Weights of a small transformer language model: width 192.
Each number is 128 + 24 x the weight over its row's rms, rounded and kept within 0 to 255. Layers, rows and columns count from 0. Numbers have three digits each. The size before them is the row's rms in percent of the matrix's.

# up: layer 7 MLP up, 1152x192, rms 0.0773, rows 751-781, columns 128-191
# down: layer 7 MLP down (transposed), 1152x192, rms 0.0755, rows 751-781, columns 128-191
# gate: layer 7 MLP gate, 1152x192, rms 0.0834, rows 752-782, columns 128-191
up751 096:128149130140134127116112097124139145172144115136118150104095142151109100172127168121122095121164120129133135200092140175094155188105095125112125116103145133132129162119158118130158125126084111
down751 097:150108127163101140153134093142126114149162107136085134148124138118131097119141083083108124104153130106155093142115126101166096159073109120093095129127156139129085120115151096165145129130082118
gate752 093:128142122129114109111143126156172160131119136155087173105124122108121103141137145127127112126127146128135126127116160145145087140134141180131089239123114134091128157119159122145126137146115148
up752 094:123116120132094119132112078125145123123109084121123158107137118158119104145091121132102099121156100130148129112142069132097112131154139090128120140119176101139092108177139100155167035094111145
down752 093:139142117133148107135167120132140119144152174132141109061140114143111104060154100121096120136108121112127127177114109104104101130116119128118120106154098087125132119148135168092147131178169144
gate753 101:158144110120146147182112077096208170107172121148128112129143126111149085126146163113132092159115106142142099148080142179098130116107121164128128094143144101135088099145144123138112138091089130
up753 107:149115117133167149075131120131131130168107181094139158147140085151090164128163159165126163167124146074115137142099124127107163122155104108119115146117157122112166149091114116120132125104123174
down753 105:137132080136184078119130093130081167112123128122110129150135090058119115150137126155139130188117084131160190121115149125084135148162118117151096115135126106123166112130129136147105141135153145
gate754 096:154082095109099127095139131104131126144113107140136150148137139104126107106146149125113153095144167140101145145099112169098118121122165138113119165121144125119107108152150150096157117175146156
up754 095:137149159094117137161166087100152123117127097141154177124139140154084144150142130146154159129111163104105140166103129142104091150095125128123111175125130116106100134080120118097138132082148131
down754 097:158121111129128138110138124090130113092118108114096139129101088108102134130149067127121138119144134096108076140069106141106118150139144141155093128115168139111138103154132122109127147169102124
gate755 105:156132126138090124171162156112131120120145156129067134149058145122125100128148109077106098108090165119115130135127143129151104124111118113101142137164128127107109119120141126129130060126111145
up755 096:073096124129107109125113091138152117166076102111136091121163114096132092128136143162118145143170170125154096150112134132129164139126105138149129116128139073117136115133109125187140135157119146
down755 095:135104098100102146143161130172134103121139159150096133127122148163088147128124164110100103119146162143122156126141122124137141139125108131112118119137174036105129131122119083144159116107123147
gate756 098:138160083187151123118168122119105079085121137110143154133140156143136119100150113183150131143079137144145105101110179150113131140104122151148106139121138110110187092134110104155109135149137099
up756 099:120116157111136095090124100093141152116135139127095076106163107122110151141113127104128122107128149104113147137163074147123144099139093172116142156086146116118139161148140125124101127135124136
down756 097:142100115151136154155104134143103146147140099155110125114115119118125106112135160113151180141171125167104118137114149149117142111109102095152123154132119038094152132132067105147113102121125076
gate757 091:151104140135109110142173130117123125141140139094132130110096115123163129117116114147119130090135151128128111153138181093134096114102122126136134154182131126098113139112160120176175112130089140
up757 093:130091083122129122106124125099163180119124107114145150129149132128120140167126123121121124067126137103092137122128148119093107078120124104114165100118117239105123111131128128128107136136128135
down757 092:116147137093128165136092099114151130145138149137128086119162131094129105126100111126130157131160082151117154112128136164104115130155115134112125115146145255162134171150091102132097090148145106
gate758 098:113092166117134145124111120119167114149153156133123095106116125141130114110108159127120139148133130144100129134129162166157116107073090098136141124102105119095137108098137142126155162138109159
up758 099:134148069135123126162128131141122164152152158119116137117131130115100142150128122108099122186109094181154094105174130144151130166139164154161175158118123123071170160163148085131109124123111120
down758 099:116164170107159147110115151123113100142156124120139159111181082160140107128096134148139143114131143101138121149151159099114145142133170099130149160160134092140125130106091138073128131139107122
gate759 099:103092173112109138095134169136150091123121082086132114151137142182145119122126115114099089115137143122156126174102107127164145147113094134157122130142135119106117126107120095153128142151098148
up759 104:116167129089122117139145129155116128142155107159134147144117096118129134148133142143136143126116116117119115141153123144131148182146113085066118126093131130156120166116115122136124122103106110
down759 103:109148125105126119098124126119138159105106110117128130103137151158126066108177129109125150114105118115137150051164104119078116109127143134124154112136169155082148134132120112086122125134106119
gate760 100:125107136141134149144160083111175101124133097122109133124084121123101134133124150111085134133115138106107128116096120090139110103112129150116090159117104083162148149117146100145127129133111114
up760 105:124121082134143118138143115135092118115123113090144127118101171149106164145137158091090119147099133167137110065134156174136090124132183113133136130084111135158144137158158145140141142157157122
down760 109:104148104128134158145125117122123125107092116132115174162132119135124133153145107085134160153138109139092104126150107151137150142085122124073181102119154080110167123136123138126154105154121114
gate761 115:144110135140148148120119075170142143111062149147112143090103128136140111097124111121112115148072151081147142096119119121129108123091101119109109158112145095156130127133139152116175121095113121
up761 104:139126163132138107150164091148122120109154138078145117155123144145116126136095137136110163154144103130113106115157155145122166128093119160084128173111109144133118169136115117106097151149097105
down761 104:160167113150120112181086133093119143074113110138149114102146147137144150158140113118108148132180154125109095119124093107157076089154135174066135115142138084114142152113128108125102165135098100
gate762 092:139135112174136134153152088142158111141122142082102166135094135122157119141144120128102109131116195109125124129149140111148158076134102121117131157091151094129088108113147129132160093107097134
up762 089:131130110123123138128122130123130165129093100122123142083124132127151133164125133163109180111090172135138133141157100111136143102155133100133156136089115153133092116125148124111133149076143128
down762 092:132120119120132167112147135138105141117104106091144115119138138121125156142117140126117175128122110134136108159159125106140148129161133079133138116130109167124158075123177121114119118130091155
gate763 097:133104129157141146104154108118119062123080122138085142152118149133135105120118120142161131140165092166153090101118130115111126146134143109102122144132134108149125136113143069166136125107152108
up763 098:154173133104144141138128158158140150126107143156111098106167128152122139126133100102124110090106139174154094133127120107112105086121155111155131157157112149110133085131133145174147136092163130
down763 098:039145152153131108098177108133110135138119118170126152083133148116107126143119124136147095149108160088098164142130143068116122129103132147142102102120104094106128128121128123154091136162117132
gate764 092:156095144134134109182130135100091103130138104114128128104134111126082159095145127129116105078094173127138096097138158118098153108085116135148081129112105112102142144109136126151135136152112131
up764 098:109114123113130145115115146117166166147134112123112169114122108125117138131142100109154068159086083099112110114131133115084186119142149104145128102092152125150110142131126114122094107143135143
down764 097:136140118121162117147128135141141105109139115130152130111102138130127115096133151078118169142129148144142129149125156138141100171122134155152103149119124134126139138120136120140152097126106115
gate765 117:136087156111118094113116121113118124172121149109173104119102140163095102134140049160053127121175162106125111132135129123117172169112136175122117134156135130142130158131130131134146094117083144
up765 118:115129135200112165155147127105143129129150098140096088122137150102161142143120159123147117094114111154111150110108123126125111107141118134121180112151145137143149090136115120101113124099160080
down765 110:117141124142146127119117125115187127148139135132140095103156121101141129154131127121137111116118145137128137103078111128123102135117168108213118110109130012130142120152148152134147127128133104
gate766 097:172140106132094151134182126164135127191155133106106127139111117112128130079116136110117102096121164125126143098162156115147136095179145123101134123111095110150155119098151103148092118147153146
up766 097:138137120114138123132121143131120123061133151120138106108162143112089134162179162170134146128146156108102079129119083110138182120130151146136116124133135144160134144190130153148149123161138082
down766 097:114142129105130101143136102138170117082088152135121126100079125074150141137132123134115148093146139121141116152112142133121163120112089146098090111116130068099138132160133123102136087151153151
gate767 105:106079127134120099107129155097146095095140151144114133111132176122145126118134152158108130129113136098133118099143101183190161126080131148143104087117168135096163163148147170154140118113073172
up767 105:111104121130124123146142117130143149143164109144104084136115091144109108140134106129156157142102144207133125123127129135077112123171131170144136134156077122140106154131122105164122139103165119
down767 102:129105149115116151117137115131133139105136112136123125117090141117135135166095102136176134161123096090106123142137126103193111112051136113119134149120140119103104144148097102118120098122147110
gate768 103:117103191126119112167145098140122071136147157143107162122120161152136132110091117148099117146110128158106095141132141115116151147129150130129138118131138099124076145111129117113103144082105163
up768 107:138079124107120147128139152158143142173162113166123148128108153115109129109157095136108170110137106129128134138143149130140138148140099098146147151148122112191112138125142120115130191118119130
down768 106:114154125120135145079137119128115148126107129179113130164143117148120135164132164100092111121132138155142094096139065141118091113149152144132165126099130140108122116172133129111131134144114160
gate769 093:140142139112120147111094159146144120142180142158133162105110117095098156135135147116122152120105128112151037092149133105060153157116153090198124138155118109154099149139131118178130139115127112
up769 099:116113117124137170087111155146137138102103173102119117131112129122119143142094141073131087125116108114083104130115127119106073107129146107121078128130112126128105117140153175131128130119134163
down769 096:107121100133119109112131105145110117109159120130152122137098119116104123144128108130147164115147123114124176078109110141134179130131125168162149148085124097127109155109113098142092133113136151
gate770 108:140096148100112102140116150152140135096089126143130124137067105124090111132124119134170154141119112146134108118095153147141121135147125117100120124105135082061137130148100143132130101150139119
up770 106:126133136091137185103119131130132105103105141144169081176144130156173169142132097161165143152137128157152137142166154119105099138173132134120070130089138113092123098139159180163109137163119117
down770 104:097114148123119104179124144107114157144101130108134168104106112155100103120126133122166065109144156135091159175124154112097130153140153154117117082135153176139168157171108147096156168127157085
gate771 106:129129100137142134159145108127128103135195125141140102130162119098102134143142124135135088104149177119135140150112156148171113144122118152123115150116150133058167110129089127149107111113138149
up771 111:167139123137120158125110133164091124117128077109138125143138108164147108176153124129170126139125103177142109104109134147093118128153192136137135108150120141151135127133110090112115118152157127
down771 112:131092098132147156099129118138171115127128124130112104142077167128107142154125121148154191088150143121108120086103099130120121113119071141121108140129112153092132137084157088121102080113079108
gate772 101:111117088131082133134116150104122097117150104124147132131115127150162113114145110138153107129132130103122100114104111151112091167154119157118145188163128130154134160135139115159162127120127132
up772 101:173175108153148112118117122124153138138162132099108189108131161115109116132135133132122101117170169125210117112129146122187129112091156130129130130127142129144123091106118149152135077130102113
down772 097:131155144095131113180135128159099121116112113114142135151135129117181116142122115123127175090133139139164144091097115170121097157163140157104145207149110097087131140181125112151137139124128128
gate773 099:136123076119113120094172160170148136136143119122108124127110110130153138161111131141139148102128085137124096133106109155157134152128112117130127115158098125134103111144148134128134138107107128
up773 101:131103138137106165114149091119089123147114131130147123118071140124120152121161139096137109122107164116123133097128093147176115199127115114134087128153112140089122111137112090163093171112149147
down773 103:127159103122146117100131144128129054091125120119163105179130135107145134113138089113120130156135172136124147105147129141161126110105113097133157125107129143136126146112167134098109119099137126
gate774 099:145117132145122115124102112195103101138109108119128145179149130104112095081162120125108091180100119128170087145133130129086104127092133135148137140105150135123125139090135119166152124154087161
up774 097:138172134130123127161087205170103129131115122117117098160139117095131147126149117148149134120115170137139101156121132096110119148132156105129116108134132115102090108130148093105103157186103132
down774 097:125153128150116102127143089118154113126142113118151138139103110148103121135146115139180127109135139131129140130099114119143120124166101155120112096115117129126181094122117164087149224094142115
gate775 086:125150148181122091170070115123095134144116108135138140113074096134128079109119121110162118166140134163121111131116188116113149132124148128198109154147153150124109125153143170103134111106098158
up775 087:123138108122115080129101072113112118120169123114082170138133131153101151057153108110122104173145106143151175089150127113131132175146156142135115144169156137143130132147115178135185170131161170
down775 086:147140133150082089120126127143117114118124146144171140146142145139113065115140151123113127102091137122159117145106174139118115129124121128129106147113176136104150142115133141123115099118116117
gate776 103:091114114129109114150180119098125125108135122126157130146085156117173124107130104130150118117112095124093132164139160171088114174124145117171172131142140139125094146137098111132111135121093178
up776 101:099112095114101100156108126135120111139139068130077116109127103114139123162141096126161100113143101098078095124096094140146120149143115084127138181134158114162089088146157142135099142131106123
down776 101:160122114195150107164124154121147175120167161148182143131136103159111169114115165131118097133169093104131142113164143114179149114143172124113141123115115182146143111076133113118144107153135112
gate777 095:138108128122118156128142165152170091129104171130116147107129118133116142113135138135123182133185173111132137129131128078175130094158133125124066114152123111134125112096158164166148132123130123
up777 100:110123141138126086103068153106133122103154127111151100086129176111083123140072130129097141132139108091091154123125118108145148134102115105154079106103144098135096123121112117102092125108085126
down777 100:168128136113145120178136173195155117139131117124093113151117157084123168156173147129153126134147166163123143133128119125119126117111096136145103125130118184133109128115111115150133122134141119
gate778 093:147145080156145085132181090094125132149141121131143101130136116103129099130103077149114145139096103130123084183126151073181151169138158127115126136146112117142113124148104110146125135116141157
up778 098:161115115075124160085150129130135190135151131126119137085121145079115112137164138119128135187150151123126086150160128156149107146153117128120140129079128106142101123132129136139157094160079093
down778 099:132142140132165081116169112111147133112148175124141143104109117121147071132097110103136111139126099127136131124133171137122133191109128186105126175150148056092091115099149076175103091141123156
gate779 093:122116117168087136187133143131127085161121161137170116124134120132113172134135152138101073116151157133116114137109124110150120132141087129166121167111107107067119109128098119137140113109069145
up779 094:126157150144139104115126086112105128118138119143131135142148128137134166076129169130149148139154149138139139119168152067115132163139137128077139167160102138168153152109109131142170111115166104
down779 095:108122143122132139131102131107115122148128183116149119105126083132126154114123163135094077115116082094085121156122153145130098153144115153181092163084129095101148086131077150130127125077134056
gate780 104:143083137132100160113141148148099157117137112126112135137122163114170114177108146146139121139152109115142079145160147145100109142147150137120103131109138105094130143123103106129126051159090135
up780 098:135124169126123143138153134129113144138149133176125171125122113125109136144108173141135115120101108130123119127146105115178138118147138178137131206124057119140147136176111113134100123107120140
down780 099:106140110157106106135098142149078135147119100109107114093137146089135114131118160141121139138107119079134094118126154154147118130116099160154125148138141098129133143119119141099140100109106112
gate781 112:123100181146140113121124124145151119097116141115100163119116141096100116134124125110169114185101118083145145099140143190092126139080155144121147102153138125101144128129089145126121094088126144
up781 104:146145156151078144105141126130120133139166099159112150092116116115134152147154110126113108158126079106155137142097121164143102146160129100183189116104045141096110117147117190126157102106147171
down781 103:144124127091112168106135116134120139146132154111164165144109097131127155174135143068152141128094133089144111102111153121143112160135136122100120138120126106115163143167104143119148155167127122
gate782 097:120098170121113147156129098124114174150075124118175139101131130117156110141098113107138125126145147186138109085111148135095109109144109100117172142113156122120144131164103130147112144144159127